Weights of a small GPT-style language model, trained from scratch on English Wikipedia.
Size: MLP 896 GELU, 13.6M parameters.
Architecture: LayerNorm after each residual sum, learned positions, biases.
Training: a variant of Muon for these matrices, 12616 steps.
Each number is 128 + 32 x the weight over the matrix's rms, rounded and kept within 0 to 255. Layers, rows and columns count from 0.

# layer 7 MLP up, 896x224, rms 0.0484, rows 431-490, columns 56-111
[[125 131  16 116 134 119 155 173 160 117 117  99 156 155 103 149 146 114  97 141 164 149 130  92 103 131 135 128  78 171 131 132 114 115 157 102 110 116 110 120 136 146 115 141 135 145 184 102 142 100 127 130  88  98 154  61]
 [159 121 129 163 172  86 163 106 117 141 157 218 152 114 124 178 144 128  36 151 120 140 112 192  98 144 116 169  87 121 137 117 117 160 129  95 128 154 150 162 152 178 147 152 117 108 109 130 159 134 121  61  92  92 157 136]
 [ 90 133 144 140 112 106 189 211 120 127  72 147 114 127 139 129 132 157 179 151 136 125  87 129 143  73 103 114 109 180 142 174  99 154 127 154 128 120  99  77 171 133 156 105 149 138 117 106 149  91  91 118 146 144 160 150]
 [176  67 142 104 160 157 138  84 148 157 181 180 134 117 112 159 157 113 127 112  70 110 124 128 153  87  97 141 133 145 144 140 216 142 112 204  99 179  79 119 104 119 116 108  91 115 129 128 103 135 186 157 151 127 155 197]
 [116 123 144 113 136 101 101 196 133 124 150 157  99 146 118 127  99 151 112 157 104 153 114 125 125 202 128 101 109 101 170  85 186 161 159  77 147  95 101 107 154 187 134 151  95  91 106 197 158 148  68 142 132  86 149 106]
 [ 79 131 101 109  85 132 143 147 124 156 164 127 144 148 133 100 106 120 140 126 128 107 142 142 126  91 164 110 158  71 127 152 186 128 101 160 166 147  59 112 169 153 150 135 134 121 124 130 119 179  89  66 118 134 122 120]
 [109 166 123 166 147  80  70 136  85 131  94 122 162 123 201 105 141  99 148 128 117 134 135 125 146  81 141  73  77 123 116 152 143 151 106  96 124 107 113 154 112 115  79 157 132 163  76 134 127  80 122 133  68 105 134  77]
 [138 102 124 146 101 150 100  78 129  83 105 108 115 164 122 174 143 124 186 119 132 167 146 128 152 177 152 115 114  95 114 122 116 163  88 185  98 157 139 102 119 118  85  73  83  88 142  58 133 102  64  72  95 147  86 119]
 [141 192 139 158  92 188 120 149  65 124 223  95 168  89 169 181  83 145 187 121 106 113  80 116 115 136 142 119 109 160 129 116 133  52 132 109 105 133 144 133 108  86 147 158  85 145 100 145 123 170 105 114  90 124  93 158]
 [ 75 126 108 130 144  98 137 108  60  98 151  92 126  69 105 143 138 103 140 135 100 137 166 154 138 112 160  78 179 151 161 164 127  70 109  85  82 182 130 177 122 131  98  80 115 121 147 157 103 168 143  44 167 117 150 142]
 [ 94 117 114 147 123 135 101 158 147 183 114 176 106 149 122 136 176 125 105 153 135 173 143  88 153 142 124  80  61 114  96  95  59 123 109 108 146 139 109 178 142 181 138 159 148 159 179 138 127 124 108 136 176 134 147 165]
 [196  79 143 142  87 143 149 155 138 189 156  93 114 131 125 128 156 130 132 173 156 137 129  86 111 162 126 173 134 136 113 169 159 121 143 106 140 157 126  78 134  93 149  59  54 131 127 114 149  70 143 147 115  80 130  86]
 [ 94  79 120 135 113 123 148  56  72 193 176 168 139 235 126 103  85 132  74 155 153  99  94 109 189 120 166 155 148 111 145 100 102 188 123 113 113  74 126  64 142 156 150  97 109  76  90 120  94  79 181 159 131 105 175 110]
 [ 86 222  94 166 147 121 128 143 106 142  84 115 125  78 144 187 104 128 213 119 120  97  90 129 126  88 164 122 158  84  92 135 164 130  89 141 194 129 183 108 138  96 146 101 117 146 156 136  76 178 169 100 129 199  74 143]
 [120 156 130 148  89 119 122 130 170 132 170 116 104 115 120  96  66 145  67  95 178 107 134 119 139 183 140  90  92  97 111 140 112 124  78  96 165  62 135 111 160 163 146  74 141  50 188 171  69 166 145  86 135 123 116  75]
 [ 86 101 131 148 100  90 158 165  95  89 187 104 176 157 136  90 154 162 237  58  61  73 156 136  77 132 144 211 118 125 136 192 182 107 174 149 150  60 164 119 173 138 177 121 160 158 152 165 104 119 162 149 142 144  49 191]
 [121 127 153 123 128 168  89 125 130 126 119 143 196 142 109 147  86 128  76 161  71  98 116 134 108 121 157  58 135 122  78 151 140 113 152 136 124 155 152 167  78 124 184 172 151 113 160 128 129 110  78 126 163 141 125  96]
 [126 161 121  89 169 104 106  84 171 157 139 122 120 147 110  94 136 120  96 102  99 181 147 110 136 104 130 193 141 119 111 148  95 103 166 113  90 146 128 105  54 102 122 172 148 133 130  96  44 132  95 107  86 112 137  61]
 [121 115  77  63 176 116  71  85  81  93 158  91 149 108  94  95 116  68 176 147 119  93 160 116 119 155 156  93 169  83 144 134 205 183 141 141 154  83  94 156 127 154 135 134  98  98 185  39 148 132 152 130 142 119 157 179]
 [166 155  88 141 179 129 127  94 134  95  58 106 122  94 142 130 177 138 163 169 161 126 103 137  74 125  77 126 181 119 166 102 117 123 138 135 201 158 171 158 126 196 144 143  58 103 118 112 156 131 159  75 110 178 119 129]
 [ 83 141 167 136 118  88 128 132 173 155  69 115 174 116 123  99  88 154 147 108 147 123 166 148  86 136 138 166 155 124 115 160 118 127 111 127 140 192 179  68 164  83 160 119 146 118 127 138 163 163  98 129 125 130 107 192]
 [153 134  93 109 126 126 108 122 138 187 127  91 120 120 128  99 133  86  89 135  75 157 178  91 142 124  99  90 115 145 130 142 111 160 101 112 153 147  78 144 119 198 138 116 121 167 142 148  98 167 120 171  77 111 118  98]
 [165 172  89 158 127 128  80 130 104 137 138  97 126 144 144  82  75  65 191 155 132 147 109 107 131 157 137 155  95 155 113 142 118  82 120 151 125 162 160  96  71 119 149 125 128 124 142 100 141 180 108 127 151 207 107 115]
 [168 119 128 106 157 117  87 131 128 111  92 168  88  70  77 128 136 164 119  96 128  94 105 136 176 158 176 111 128 112  89 197  67 109 122  92 131 109 171 188 147 125 139  49 135 129 138  97 137 183 102  69 105 101  86 117]
 [106  92  80 117  67 186 116  99  91 182 150 165 137  92 159 149 147 201 175 180 119 164 110  96 187 121   2  61 102 122  90 159 120 102 127  87  85 141 168 178  96 191 128 168 173 138 116 129  99 182 115 141 144  64 119 103]
 [ 77 128 115  79 172 127 167 114 113 122 108 159 139 136 106  88 133 186 190  95 144 116 140 127 144 115  73 127 140 146  83 175 121 107 139 161  81  17 139 138  86 156 166 192 201 101 148 144 121  84 185  83 153 117 198  84]
 [141  95  96 127 133 158 202 137 131  71 140 121 116  87 146 116 126 108  95 157 114 161 131  83  65 105  89 115 112 137 129 109 167 133 122 127 142 104  89 146 126 162 130 141 118 113 130 149 136 112 117 110 129 115 107  96]
 [120 140 125 183 173 163 114 120 127 132  89 168 110 120 143 118 177  93  96 135 114 102 123 175 148 121 187 111 139 139 143 163 135 165  94 115 125  23  96 115  84  83  97 215 101  67 124 110  96 139 111 107  71 194 156 120]
 [143 190  99 117 119 175 166  72 139 165  90  97 127 118 180 136  79 119 104 111 157 106  55 157 130 124 157 155  91 135 135 137 151 118  70  65 109 121 126 113 130 148  95 120 127 157 169 123  99 115 106  94  56 115 119 163]
 [134 194 114 104 110 154 109 164 131  88  96  89 143 137 111 152 103 137 151  82 164  97 127 153 150 147  94 122 167 107 130 151 138  81  94 136  83 162 130 104 137  83 196 163 142 118 146 102 145 122 140  60 158 131 134 108]
 [183 142  92 134 139 145  87 118 148 156 101  96 127 115  91 103 165 112 119 130 103 139 180 148  91  51  78  82 142 146 139  99 133 154  86 142 163 141 133 169 145 175 109 105  91  53 141 125 120 125 138 136 173 121 138 100]
 [ 79 142 134 103 185  68 121 130 124 117  94 142 107 185  90 136 119 131 110  77  97 109 108 135 105 160 120 191 133 135 151 100 145  76 135 129  80  92 114  69 117  14 159 128 137 140 153 134 131 139 181 141 115  85 126  58]
 [ 98 133  99 190 118 127 133  81  71 142  58 106 111 137 127 175 160 142 113 173  95 116 136 102  83 129 131 123 163 116 134 111 154 153 135 124 138 154 106  69 149 216 115 132 157 106 114 159 117  82  90 132 171 150 108 159]
 [154 185 179 150 121 108 167 147  91 142 111 150 113 106 127 133 120 169 124 109 153 126  71  77 143 169 129 155 172 136 157 118 124 184 121 166 127 132 167  96  91  80 152 105  44 170 157  45 169 145 174 119  81 158 125  97]
 [129 136  50 110 113 109 142 122 127 125  93 152 117 138 133 130 138 175 100  90  99 171 147 167 101  99 142  80 171 159 134 187 125 140 117  91 102 152 189 120 147 103 156 123 189 111 120  81 135 119 150 167  72 102 172 151]
 [ 84  49  43 122 127  85 164  90  89 154 165 197 104 125 113 142  82 150 174 114 139 105 157 140 115 170  79  52 194 144 173 107 133 108  87 144 192  73 140 138 105 112 108 164  89 125 148 107  82 181 194 170 127  98 129 135]
 [117 140  65  73 183  95  63 159 160  96 133 121 161 115 157 120 114 121  85 133 141 179  57 118 131 212  89  83 215 168  86 168 128 109 123 176 123 131 132 103  55  94 115 200 129 142 177  98 141 116  77 141 114  93 144 123]
 [174 131 118 183 135 108 106 127 125 153 123  95 134 120 133 119 159 143 127 105 177  71  37 103  96 185 130 101 120 155 120 124 140 136 101 166 122  61 158 146 105 152 183  92 147 145 166 161 136  53  88 162 119 115 158 171]
 [132 136 163 182  77 121 188 121 126  74 115 176  80 136  92 134 156 156 118  97 135 184 127 177 102 161 196  94 111  79 145 136 142  46 105  67 152 123  72 163 202  85  85 152 205  90  68 108 157 137  97 206 140  78  89 127]
 [181 117 141 143 108 119 206 124  68 130 152 136 141 131 138 119 160  82 107  92 130 187 152  82 138 112  94  94 127 136 101 170 137 164 113 167 121  76  87 134 171 118 162  98  60  98 150 123 186  68 177 114 125  72 119 116]
 [156  84  82  99 148 131 107  61 121 200 147 148 178 101 140 103 126  76 153 103 107 137  97 171 178 118 140 136 120 160 127 221 107 135  95 156 160 148 106 166 145 122  60 155 128 148 197 141 120 109 200 132  78 101 161 107]
 [191 163 147  79 158 146 116 179 148 121 104 150 147 121 147 139  97 150 138  89  77 162 118 133 161 149 137 120  98 165  79  73 139 107 109 149 123 134 114 157 107 107 109 139 107 151 129  91 110  57 111 137 126 139 157 105]
 [ 52 123 132 131  92  99 137 108  98 132 155  77 106 173 101 139 157  93 111  93 131  86 133 113 130  84 118 111 128  93 173 113  48 163 185 205 136 205 152  85 124 116 146 142 132 174 112 173  78 110 121 130 129 159 122 109]
 [131 162 126 104 138 194 192  67 100 103 128 153 133 101  80 139  96 114 124 148 145 119 125 121 144 130  81 142 122 119 136 164 138 143 113 150  93 126 123 164 153 123 178 135 103 136 174 164 157  96  82 157  77 121 108 143]
 [ 75 120  68 156 113 149 130 150  70 148 141 135 102  20 139 161 114 144 140 140 123 186 138 116 105 162  98 187 249 217 131 143 105 124 133 105 120 182 140  64  95 132 108 101 115  94  60 112 146 172 111 158 196  50  95 130]
 [140 145 120 151 124  69 147  78 131 138 131 153 182 118  99 138  96 159 132 130 158 176 106  93 132 132 181  74 103 116  96 134 142 178  68 132 143 165  91 144 178 144 158 108 148 157 125  89 128 149 151 220  64 152 117 107]
 [121 131  77  99 137 167 135 190 156 137 122 129  80 107 126 135 112  86  98 125 137 107 166 146 135 118 108 147 176 148 116 101 140  70 139  72  99 106 102  78 140 108 130 104 133 195 169  82  93 139 177 137  61  84 163 119]
 [ 85 103 148 160  73 111 122  65 148 156 108 104 133 169  91 141 152 106  96 149 129  96 117  92 154 103 164 123  87 133  78 125 161 106 173 153 153 111  92  22 122  97 120 133  84 169 189 165 220 116  69 138 129  98  77  96]
 [113 147  93 152 191 116 114 175 123 133 138 141 111 152 153 162 161 132 111 121 133 139 143  88 107 127  92 105 160 140 192  60 125 158 184 109 148 149  79 163 161 127 195 119  72  82 105 180 146 130  95  83  61 116 124 149]
 [159 121 126 161  98  99 130 110 133 159 113 124  89 151  85 116 183 138  93 187  96 158  93 122  86 128  87  95 123 168  64 122 133  98 185 115 111 100 128 146 121 141 138 132  95 157 160 113 126  95 133 155 146 119 140 117]
 [ 93  66 104 153 140 130  97 127 119 183 128  84 171 140  98  96 114 145 128 129 135 144 108 182  83  95 159 161 179 169 144 100 104 171 113 102 131 121  93 110 101 132 126 121 152 101 145 109 128  89  90 107 201 119 110 136]
 [114 155 115 127 149 116 127 146 104 122 123  99 157 141 185  90 141 164 131 139 107 148 103 172 174 121 131 135 121 144  81 149 148  99 127 159 111  87 106 146 110  88 174 179 147 106 152 137 125 117 171 146 120  82 140 122]
 [147  99  51 146 135 129 117 119  86 152  98 103 119  83 123 143 126  46 144 130 133 153 177 124  37 131  79  96  90 132 147 102 161 137 115 209 143 185 154 177  91 122  81 142 118 187  87  70 139 152  47  92 111 163 105 158]
 [102 126 115 127 106 132 136 125  91 129 100 102  93 145 100 125 126 145 103 102  95 146 164 112 128 169 143 124 175 117  93 138 146 146 136 102 167 118  21 162 143 151 134  84 127 155 166 143 135 109 157 117 123 100 158 108]
 [142  70 125 132 107  79  97 160 188  93  95 135 164  90 115 101 118  94 146 138 140 131 119 122 155  88 109 158 111  99 113  85 156  85 142 150 149 138 124  88 148 104 155  94 125 129 175 134 192 118 150  78  85 126 140 140]
 [152 161 115 166 140 151  84 169  47  84 166  72 179 182 142 114 113 144 125 136 126  91  94 117 109 142 154 173 162  93 158 130 170 177 164 122 124 121 141 175 163 142 119 148 154 139 133  79 126 147 109  78 134  80 133 145]
 [ 48 130 178 108  78 177 169  65  80 115 146 120 121 164 101 200 169 102 150  83 110 170 150 115 124 125 167 138 170 209 117 138 122 134 117  78 160 103 128 128 132 115  75 191  57 105 172  73 157 131 174 150 100 194 172 178]
 [ 83 161 103 152 135 163  89  92 107 151  85 165 143 114 157  93 104  89 145 105 165 130 186 143  99 155 180 185 159  89 184  83  38 128 132 118 162 162 111 106 106 165  58 137 105 181  75 156  63 161 116 172 129 133 122 133]
 [119  84 174  97 140 130 113 124 113  62 131 113 126  79 131 123 155 105 100  88  71 173 136  64 127 110  89  54 153 179  87  98   9 152 108  76 117 111 135 135  45 167  86  95 133 100  99  99 162 144 143 165 112 147 102 125]
 [123 170 123 163 170 104 144  82 128 136 131  83 128 103 153  89  53 108 109 155 140 115 164 175 127 168 133 148 119 101 175 164  92 121 147  91  93 163  97  91 121 159 144  90 134 132 165 115  96  79 177 152 157 163  84 111]]
# layer 7 MLP down (transposed), 896x224, rms 0.0233, rows 431-490, columns 56-111
[[155 163 104 107 142 170 137 163 114 168 126 133 160 122 173 135  99 171 150 140 139 148 139 126 107 106 148 129 110 109 124 115  74 159 121 118  84 151  75 129 127 118 119 157 101  69 141 134 161 128 208 111 138 134 108 109]
 [153 148 128 119 208 140 105 119 137  84 134  92 124 145 118 143 100  59 106 159 151 107 118  81 152 133 184 143 115  85 130 109 138 128 107 129  88 134  99 144 124 123 153 133 134 130 139 116 177 112  85 145 173  91 122  82]
 [100  95 116  94 116  42 178  91 107 149 169  99 117  98 128 152 165  72 142 104 128 105 180 175 172 119  93 109 111 106 106  95 161 124 181 125 184  79 143 128 153 161 180 170  98 124 118 137  95 146 155 125 162 111 179 105]
 [102 110 107 127 149 180 117 163 145 161 139 103 138  97  82 156 148 123 111 138 114  99 160 174 108 178 177  73 134 117 118 174 137 145 167 114 125 118 163 112 149 187 106 125 139 107 100 168 206 120 150 157  70 155  94  92]
 [113 205 112  88  98 120 102 104 145 125  78 150  67 180 216 113 151  54 172 173 143  82  60 155 147 108 120 139 118 121 149 176 115  64  96 167  83  98 136  80 126 125 158  80  96  87 136 155 114 121  84 111  84 157 124 115]
 [124 115 128 122 128 125 123  98 115 148 145 154  96  77 177 107 178 144 105 130  92 108 126 188 169 142 154 140 161  88 121 126 110 170 118 153  85  56 126  82 133 142 176 122 147  92 122 112 112 104 181 162 127 126 107 195]
 [150 166 150 166 123 174  88 139 123 167 151 152  95 101 150 140 122 138 147 161  80  59 162 127 138  90 144  75 112 109 186 156 123 128 147 128 204  35 144 137 135  91 131 187  63  53 138  97 155 166 181 127 123 155 173 131]
 [136 102 110 106 171 161 118 115 118 128 146 130 133 107  84  97 169 126 135 121 146 117 114 151 101 191  37 136 147 122 151  74 131 118 133 148 132  89 130 145 109 116 140 163 170 114 140 143   5 162 169 122 130 130 130  84]
 [145  93 160 142 129  94 110 119 139 128 100 102 146 116 126 145 106 180  96 151 104 149 118 152 161 135 110 106 171 162 136 159 110 115 103 115 163 125 125 124 102 146 138 122  99 182 149 104 115 123 162 142 118 115 150 175]
 [126 149  88 130 115 135  80 117 131 176 121  78  97 177 145 132  67 163 153  74 144 144 135 144  80  71 152 143 173 106  76 111 132 104  95 148 116  69 115 130 107 122 127 101 174 148 141 165 167 208 110  99 162 106  87 138]
 [126 187 106 128 149 143 124 179 134  71 191 145 202  87 108 159 165 183 140 123  86  76 182 118 142 103 150  85 107 135 154 145 121 145 129  90 114 130 138  91  73 159  78 167 140 154 140 101 169 156 140 139 123 136  83 133]
 [165 139 134 116  74 111 131 153 175 144 172  98 113  82 144 126 108 147 159 117 136 122 119 172 115  99 160  92 160 146 152  65 135  86 150 101 155 125 108 129 127 118 178 156 126 161 103 164  90 122 143 138 102 119 145 107]
 [135 135 106 153  91  57  85 148 157 148  96 141 125 118 163  92 130 126 122  83 118  56  82 162  98 152 101 118  83 138 100 129 155 123 165 120  79 159 159 118 152 162 172 130 122 118 156 175 157  89 110 159 123 148  91 159]
 [120  69 170 176 206 190 180  98 141 214 121  84 121  80  77 120 170 146 138 174 148 114 109 131 125 150 200 177 197 133 125 131  64 195 169 110  75 111 125 126 118 150 163 109 115 157 136 149  65 124 151 109 132 106 108 146]
 [146 162 117 125 143  72 149 139 152  99  85 114 127 152 128  65 130 179 102 117 130  69  80 107  86 189 143 156 104 107 131 126 126 132  92 152 160 128 119  75 127 127 132 164 180 148 163 170 139 133 101 132 125 175 144 149]
 [196 159 172  92 119 151 110  95 142 117  60  76 153 115 163  82  86 100 140 122 164  76 119 148 103 142 240 152 155 163 188 189 170 121  75 160 124 147 198 120 121  98  94 109 118 212 170 124  70 134 111 176 143 119 142 125]
 [170 156 129  64 116 122 118 116 171 115 152  97  94 109 157  97  71  90 120 124  95  83 121 109 109 151 117 127 115  81 142 145 143  81 203 133 121 190 135 191 159 133  82  71  93 172 118  87 177 101 147 149 169 117 133 105]
 [104  96 169 141  93 136 134 135 155 155 145  70 148 109 118 132 135  83  91  74 115 123 134 155 137 148 103 111  92  58 125  91 211 160 144 139 109 130 129 199 178 159  94 153 130 131  81  92  95 133 125 126  87 145 135 129]
 [161 136 163 167 128 142 179 163 104 189 140  71 134 126 125 134 112 132 127 139  81 117 136  90 131  99  86 177 131 110  99 116 107 138 135 128  61 133 149 183 141 123 129 133 191 106  81 112 137 114 107 100  52 111 103 107]
 [116 160 123 126 129 137 112  92  77 115 170 118 181 107 132 105 108 112 157 122 141  79 183 116 143 153 155  93  79 126 128 151 161 126 108 157 173  73 115 121 103  96 114 119 142 183 107 148 118 218  76  90 124 116 141 164]
 [193 158 127 128 107 129 128 123  81 180  94 119  66 112 118 108 113 202  76 171  98 137  88 120 128 115  90 130 147 133 160  98  69 117 167 163 147  83 143 152  58 184 108 180 110  95 135 115  87  77 161 123 125 103 160  63]
 [ 61  98  91  76 144  91 156 110 116 163 124 157 140  78  93 100 197 107 143 146 128 167 110 124  99  90 141 138  98 107 140  94 144 141 156 110  96 198 132  78 116 110 190 119 148 123 173 167 154 163 171  95 201 146 136 176]
 [132 104  85 116 164 129 127 126 141 159 114 153 164 120 170 140 175 123 149  69 117  91 169  97 145 117 114 134 129 152 124 152 112 139 147 159 131 104 116  96 141 144 139 105 113 177 130  95 116  84 139 166 125 101 120 124]
 [ 73 144 140  97 152 135 153 146 106 136 136  91 145  98 123  78  95  67 144 139 113 149 114 139 108 123 124 140 183 146  94 139 123  89 142 135 143 157 162 179 116 148 114 159 164 157 168 163 119 121 161 130 148 147 133 160]
 [100 194 172 158 159  76  97 168 191 125 140  75 140  54  78 143 128 113 142  88  73  58 134 137 163 122 140 149  90 153 115 146 132  94 157 100 139 183  74 167 208 200 128 126 165 113 119 143 132  58 125 130 161  94 133 143]
 [124 133 103 134  93 183 160  90 173 164 198  74  94 133 120 106 103 153  73 187 186 117 160  55 106 100 121 107 126 103 151 128 156 124 146 117 115 246 128 160 154 115  70 156  45 115 148 119 120 159  75 129 152  98 139 174]
 [112 151 147 132 165 139 125  99 107 105 170 146 162 130  90 124 141  85 131 107 141 140 140 116 106 114  65 128  85 165 119 122  98 152 112 146  95 143 207 123 132 147 130 116  91 160 150 117 108  91 147 135 166 156 109 169]
 [125  87 179 129 111 219 162 142 174 151 143  95 197 170 132 110  90 125 138 182 177 107 136 153  88 104 175 107  94  79  71 137 155 111 119 144 102  93 142 151  72 117 204 129 208 121  56  97 148 138 147 122  92 148 118 137]
 [126  46  77 142 126  96  68 137 176 134 113 163  95 134  87 121 162 134 118 153  84 203 116  94  99  81 139 138 189  98 175  81 103  18 223 131 161 103 110 115 162 154 103 119 122 213 159 207 133 163 144 109 112 112  95 112]
 [ 72 211 125  58 178 170 122 155 122 177 203  55 170 105 107 119 118 131 107 105  97 102 159 179 178 109 170 128  93 170 165 113 157 156  73 150 129 152  98 144 119 176 116 167 101 164 164 113 196 123  99 145 144 120 106 167]
 [135 105  97 113 155  92  99 125 105  99 190 162 156  90  92 147 125 124 130 131 114 145 136 120 135 138 144  92 133 116 105 156 120 124 138  93 104 136 136 127 175 109 164 110 145 109 148 137 141 184 124 131 142 132  71 153]
 [ 92 172  84 167 191  90  73 109 154 188 181 104 110 126 105 101 108 110 164 164  99 154 133  11 110 135  89 170 119 113 144 155 138 158 132  73 148 132 109 139 149 105  86 141  83  95 135 136 150 141  93 116 147 170  67 155]
 [136 120 177  90  98 137  89 114  74 134 172 133 135 121 124 111 169 158 119 161  88 119 166 107 124 156 105 126 133 106 180 168  94 140  72 148  79  82 165 188 143 115  95 123 147 145 107  92 124 140 114 101 131 187 139 122]
 [123 170 100 104 156 128 101 133  47 171 173 159 119 138 197 107 120 106 163 152 105 175 139 121 116  61 134 124 129 109 118  89  71 134 142 128 148 118 149 151 132 109 139 138 144 114 126 135  98 119 104 148 124 141 121 151]
 [127 114 190 122 109 114 137 125  59  97 167 114 186 139 107 146 115  84 124 102 101  88 131 104 104 104 118 130 183  74 119  99 108 105 109 128 111 135 144 130 138 132 115 147  48 100 154 138 156  89 177 142 104  81 160 133]
 [150 192  99 143 144 124  75 206 100 105  51 112  91  91  89 105  88  77 111 166 141 120  83 133 111 173 160  95  72 196  99 123 159 147  73  90 135 180  47  93  81 149 113 158 177 213  83 182 103  75 185  86 138 194 119 136]
 [104  88 118 186 126 146 161 131 176 109 163 121 134 135 207 118 147 219 132  85 119  96 132 128 145 134 143 135 132 171  80 121 142  88  90  49  93 121 123 100 126 107  99  92 137  77 136 165  98 113  48 160 109 143 107 110]
 [101  92 183 146  85 136  66 181 116  80 114 136 160 147 113  81  97 181  55  71 156 210 144 121  86 145 121 120  82 140 165 104 147 170 153 154 187 132 176 121 103  63 139 133 158 154 161  85 126 132 103 100 130 100  48 161]
 [138 132 120 167 103  71 106 111  94 126 113 111 123  72  83 114 108 174 154 118 110 120  97 161 125  81 140 137 118  76 133 125 138 146 170 138  76 139  98 159 126 133 147 105  65 133 149 158 122 138 179 152 127  74 129 141]
 [118 134 136  99 117 165 151  93 113  96 127 106 119 133 110 201 129 211 142 164 152 129 116 129 134 164 156 110 123 154 108  64 154 131 123 146 128 132 116  94 202 182 166 185  80 108 139 158  76 169  59 115 125  85 107 103]
 [129 129 138 125  88 105 116  87 118  69 142 152 158 136 109 170 133 183 117 174 100  93  65  85 100 175  86  98 145 199 115 110 138 151 121 192 152  63  87 136  93 156 163 139 158  75 105 119  81  97 150 123  91 117  76 116]
 [ 73 144 119 123  98  95 125 176 169  84 115 149 142 169 194 126 143 169 150 147 176 120 192 108 173 144 133 114 196 105 112 147 123 128  88  71 183  85 134 121 114 162 142 147 113 125 136 127 119 168 165 147 128 153 116 105]
 [177 174  86  95  53  96 173 205 159 128 180 187 128  52 137  76 143 161 157 104 152 137 109  97 140 158 170 123 153 161  92 115 140 142 129 139 111 105 130  57  99 130  98 144 148  91 142 135  90 135 181 165 122 108 194  82]
 [152 158  91 161 152 116 153 125 104 101 127 195 154 147  85 169 143 160  94 124 130 174  73 133 118 136 135 108 153 127  97 117 103 189 167 109 137 108 104 164  99 141 113 137 123 119 146 145  61 120 156  95  79  97 167 141]
 [ 88 137 179 154 130 129 140 125 141 185 117 142 120  70  74 148 132  94 141 161 164 144  86 169 119 114 151 115 123 129 139 115 104 143 164 126 115 113 136 140 136 106  89 151 106 171  80 136 104 196 118 109 151 127 132  98]
 [168 150 103 108 145 121 121 180 118 164  96 134 102  58 114 164 189 146 149 149 104 145 102 159 131 103  95 109 129  63 112 144 151 103 125 110 120 120 121  88 134 101 100 108 157  84 152 103  93 122 137  93 103 120  94  89]
 [ 67  86 126 108 155 133 141  97 149 160  88 153 121 113 162 135 135 134 115 188  89  56 112 126 105  98 111 123 142  97 124 126 126 148 162 122 135 168 130 128 148 146 136 169 127 140 105  86 187 140 163 119 129 180 143 125]
 [116  71 118  97 107 154 148 163 127 134 169  51 139  94 113 139 196  72 165 172 129 146 116  81  48 135 168 150 112 117 145 125 133 164  95 154 108  97 134  86  88 144  95 143 106 158 146 160 151 153 156 162 136 133 101 153]
 [145 135  90 176  83  99 131  85 159 117 129 152 139 102 137 114 132 178 144 125 105 146 133 140 139 114 116 108 142  97 150 141 132  94 154 150 128 103 144 151 114 121  58 125 147 175 147 129 111 188 134 103 128 167 114 103]
 [113 151 128 114 124 116 101 144  99  99 176 108 118 146 174 132 141 111 141 149 171 131 119 134 135 152 117  84 126 124 153 143 101 111 121 130  98  81 119  88 150  74 120 133 103 173 115 107 102 151 162  99 114 126 148 138]
 [124 110 142 116  88  86  84 167 145 143 123 144  90 174  89 128 180  91 126 125 106 113  97 110 150 106 114 183 160 174 173  74 176 109 135 144 122  92 118 111 146  94 149 177 119 186 111 131 115 152 120 101 185 117 189 117]
 [117 121 171 117 134 118  58  95 145 152 102 124 151 122 173 132 166  90 157 156 105 124 115 125  82  97  94  98 157  86 120 160  96 149 115  87 142 128 142  83 149 192 181 127 159  82 162  99 136 117 110 146 105 151 121  79]
 [160 125  64  59 154 129  40 157 148 143  48 130  77  86 107  53  92  94 165  96 135 165 119 100  79 138 121 114  70 124 133 172 172 163  66 111 189 182 157 113 148 139 157 101  52 110 200 103 143 134 109 143  55 111 112 135]
 [136 109 137 126 143 121 178 150 150 132  99 139 128 138 119 119 156 135 151  45 163 161 128  84  91 159  70 112 150  97 186 159 170 189 157 122 143 155 115  94 118  97 140 136 117  91 155  96 171 121  87 169 168 115 144 112]
 [110 135  86 162  97 145 135 119 101 100 198 152 181 193 152 144 107  57 166 192 154 151 126 175 102 143 117 119  86 187 100 122 111 179 103 124 203 116  83 146  98 154 128 111 110 164  77  91 109 153 115 121 120 136 116 190]
 [133 135 147  13 125 135  57 135 156 133 160 147 152 129 152 130  97 111 138  92  86 123 116 108 182 130 148 120  87 165 137  96 160 122 110 103 114 104 161 128 126  79 103 155 135 182   9 160 100 132 102 109  67  94 121  86]
 [101 103 138  81 137  67 141 117 144 144 183 129 106 165  85 130 149 148 125 150 150 142 136 106 203 111 140 147 164 161 104 144 188  93 105 172 125 110 149 159 120 110 142 164 116 142 137 117 153 100  96 157 102 154  60 128]
 [178 137 109 103 119 184 105 177  92  85 105 154 115 116 131  97  87 210 162 133 106 151 183 154  70 132 132 166 123 104 151 124 181 107 169 104 120  88 108 198 118  89 139 146 147 128 111 122 102 127 112 121 130 116 126 118]
 [ 20 132 110 139  95 195 140  96 123 160 158 156  86 134  96 155 112 115 136 106 151  73 100 111  99 182 144 102 105 101 149 137 186 144 179 114 118 150 136 162 114 173 106 142 156 171 122  83 107 109 196  64 105 139 164 154]
 [145 183 183 140 133 154 170 118 144 115  91 151 134 112 164 146 141  76 147 121 140 120 126  87 133 126  92 126  89 146 122 120  86 142 128  82 172 107 150 141 107 155 137 212  93 106 132  98 112 128 122 125 111 105 109 188]]